python train.py --attn_scale=0.177 --beta1=0.9 --train_tokens=114000000
Each number is 50 + 10 x the weight over its row's rms, rounded and kept within 0 to 99. Layers, rows and columns count from 0. The size before them is the row's rms in percent of the matrix's.

# down: layer 5 MLP down (transposed), 1024x128, rms 0.0949, rows 948-958, columns 0-63
# up: layer 5 MLP up, 1024x128, rms 0.0963, rows 949-958, columns 0-63
down948 113:65 60 34 44 53 65 61 60 53 49 57 46 63 64 50 42 54 61 56 41 60 47 64 48 42 58 46 46 50 42 41 35 43 29 56 39 49 45 45 60 45 62 65 40 40 55 48 38 38 67 75 45 40 34 46 56 56 44 58 61 31 59 32 43
up949 097:42 50 50 48 52 69 66 70 48 56 50 58 39 44 59 53 53 55 60 43 52 53 52 72 51 38 57 71 35 56 64 56 63 56 47 58 23 51 55 41 57 61 57 66 55 53 50 44 49 62 56 64 62 50 34 50 46 37 57 45 60 52 51 50
down949 098:53 55 36 43 60 53 44 53 41 39 45 52 52 47 53 40 47 43 59 48 53 57 50 33 48 38 19 59 57 41 40 57 46 49 47 65 44 35 40 42 42 51 45 47 44 54 53 54 56 47 49 59 63 51 62 53 50 34 62 61 21 44 50 63
up950 113:47 32 59 46 64 58 55 43 47 51 44 45 38 60 44 54 47 71 48 65 57 58 52 47 59 42 56 60 47 52 54 53 69 44 48 61 48 36 55 49 57 61 59 78 47 50 52 49 44 46 46 39 54 64 39 63 73 52 39 58 54 42 31 59
down950 124:31 44 60 44 47 63 38 34 40 43 59 37 44 49 34 59 39 43 57 50 51 57 31 49 60 46 52 67 51 55 69 42 56 53 48 65 42 39 64 52 49 59 47 51 60 76 53 34 55 55 49 47 44 60 45 43 54 61 53 45 60 43 43 40
up951 099:50 46 62 71 47 62 55 62 49 60 64 61 48 51 41 56 46 45 53 55 48 49 53 53 72 32 48 52 39 56 36 64 53 44 49 45 47 48 34 60 37 73 44 53 35 61 40 52 69 52 40 41 62 45 35 36 66 36 60 58 46 46 32 39
down951 105:55 40 56 33 40 48 42 40 43 53 50 56 49 36 38 58 56 43 58 64 56 54 38 36 31 47 54 47 56 59 68 63 62 52 49 50 46 49 48 34 34 50 67 46 63 57 52 57 36 27 48 35 55 51 55 71 53 46 62 57 25 45 43 48
up952 102:58 52 56 44 58 69 58 52 63 67 56 42 48 42 52 56 58 60 74 44 46 48 50 47 62 40 39 41 62 36 57 43 53 60 46 39 47 45 44 39 69 44 49 49 59 47 49 24 65 54 57 58 59 59 66 49 49 40 57 65 53 33 42 49
down952 095:76 63 46 42 43 36 71 58 43 51 54 62 53 50 61 44 56 51 43 51 51 48 57 63 35 54 49 59 39 50 46 57 45 45 56 32 60 52 67 44 44 58 51 58 41 62 41 57 60 58 44 38 34 42 49 59 35 36 35 35 21 44 52 36
up953 099:53 41 61 45 82 48 65 47 35 44 53 53 46 46 44 38 55 56 48 48 41 61 46 66 47 35 68 52 38 59 65 58 66 60 78 56 56 67 53 62 57 56 42 60 55 51 50 64 51 46 45 57 58 37 42 45 63 45 61 55 82 44 32 40
down953 092:40 66 49 55 45 53 37 61 48 64 50 42 45 41 49 55 41 37 34 50 60 48 41 45 59 55 45 61 44 57 41 42 58 41 49 49 46 45 34 25 43 36 55 26 57 40 65 51 47 45 61 53 46 65 60 44 47 51 27 60 39 44 60 45
up954 065:36 63 49 59 67 53 47 48 37 70 43 49 52 33 59 40 72 67 52 48 56 42 57 51 61 41 30 54 41 44 47 25 64 64 68 48 45 59 33 58 48 54 62 53 50 53 55 32 59 49 58 37 51 53 41 43 63 45 65 58 45 62 51 70
down954 057:65 66 43 52 41 48 43 62 69 42 58 51 60 50 53 49 49 64 79 52 52 51 51 43 39 53 58 56 49 46 72 55 50 54 43 44 52 46 41 42 62 59 62 49 55 49 61 38 41 36 60 39 33 51 73 59 34 40 36 71 41 59 53 46
up955 112:35 53 52 50 51 40 50 48 53 52 53 32 49 67 46 35 47 56 59 46 50 49 66 52 56 42 52 48 44 46 43 49 44 51 65 50 54 39 38 57 41 51 49 40 50 56 48 36 40 41 33 28 64 27 27 36 71 55 66 49 56 54 50 53
down955 115:50 70 47 61 49 69 54 79 52 65 52 57 43 54 65 48 49 45 51 33 51 51 43 66 50 42 40 46 49 52 42 63 44 45 38 39 47 51 58 46 76 51 46 67 54 59 55 54 54 38 54 61 64 33 51 59 59 37 52 43 59 63 48 45
up956 106:57 47 62 46 70 42 64 56 44 36 62 68 58 48 62 38 51 43 46 59 22 31 59 41 69 59 31 56 47 58 56 51 52 58 55 51 51 53 54 60 58 61 45 66 65 74 47 49 61 37 28 43 77 47 52 53 44 40 48 46 44 55 58 52
down956 095:36 51 44 57 47 63 31 49 56 56 51 48 43 63 31 69 53 43 58 54 54 40 51 46 39 53 71 58 48 66 53 54 30 60 36 64 47 52 52 41 39 30 40 20 49 44 47 46 56 48 42 63 35 55 54 47 38 63 49 58 62 44 52 51
up957 102:48 36 46 50 51 44 58 52 55 56 63 54 41 51 41 29 60 56 52 45 57 66 67 52 67 46 39 48 57 46 50 55 47 73 62 53 37 60 38 74 50 50 56 59 67 62 43 36 52 46 53 51 40 67 59 47 47 46 58 49 50 25 49 47
down957 098:56 50 40 50 49 36 40 59 57 42 43 49 65 61 54 37 61 37 34 49 38 47 48 35 59 64 52 45 48 52 45 48 38 39 64 49 72 39 53 44 43 36 61 49 52 25 41 42 49 56 52 59 60 53 69 37 47 58 43 31 47 37 49 60
up958 104:58 56 51 39 50 62 45 51 48 52 44 60 53 44 54 48 56 34 53 43 43 45 57 55 64 50 53 51 69 52 65 35 46 64 31 64 27 82 58 42 63 48 48 52 56 54 68 53 42 53 48 53 81 58 56 50 60 55 41 46 48 40 56 48
down958 105:37 53 48 74 62 48 61 43 46 51 37 49 65 58 65 44 59 51 60 54 56 38 36 60 45 52 52 50 60 59 43 51 32 41 28 47 63 48 55 51 53 45 46 38 60 59 52 57 50 49 30 63 52 47 52 46 41 59 57 53 56 52 62 56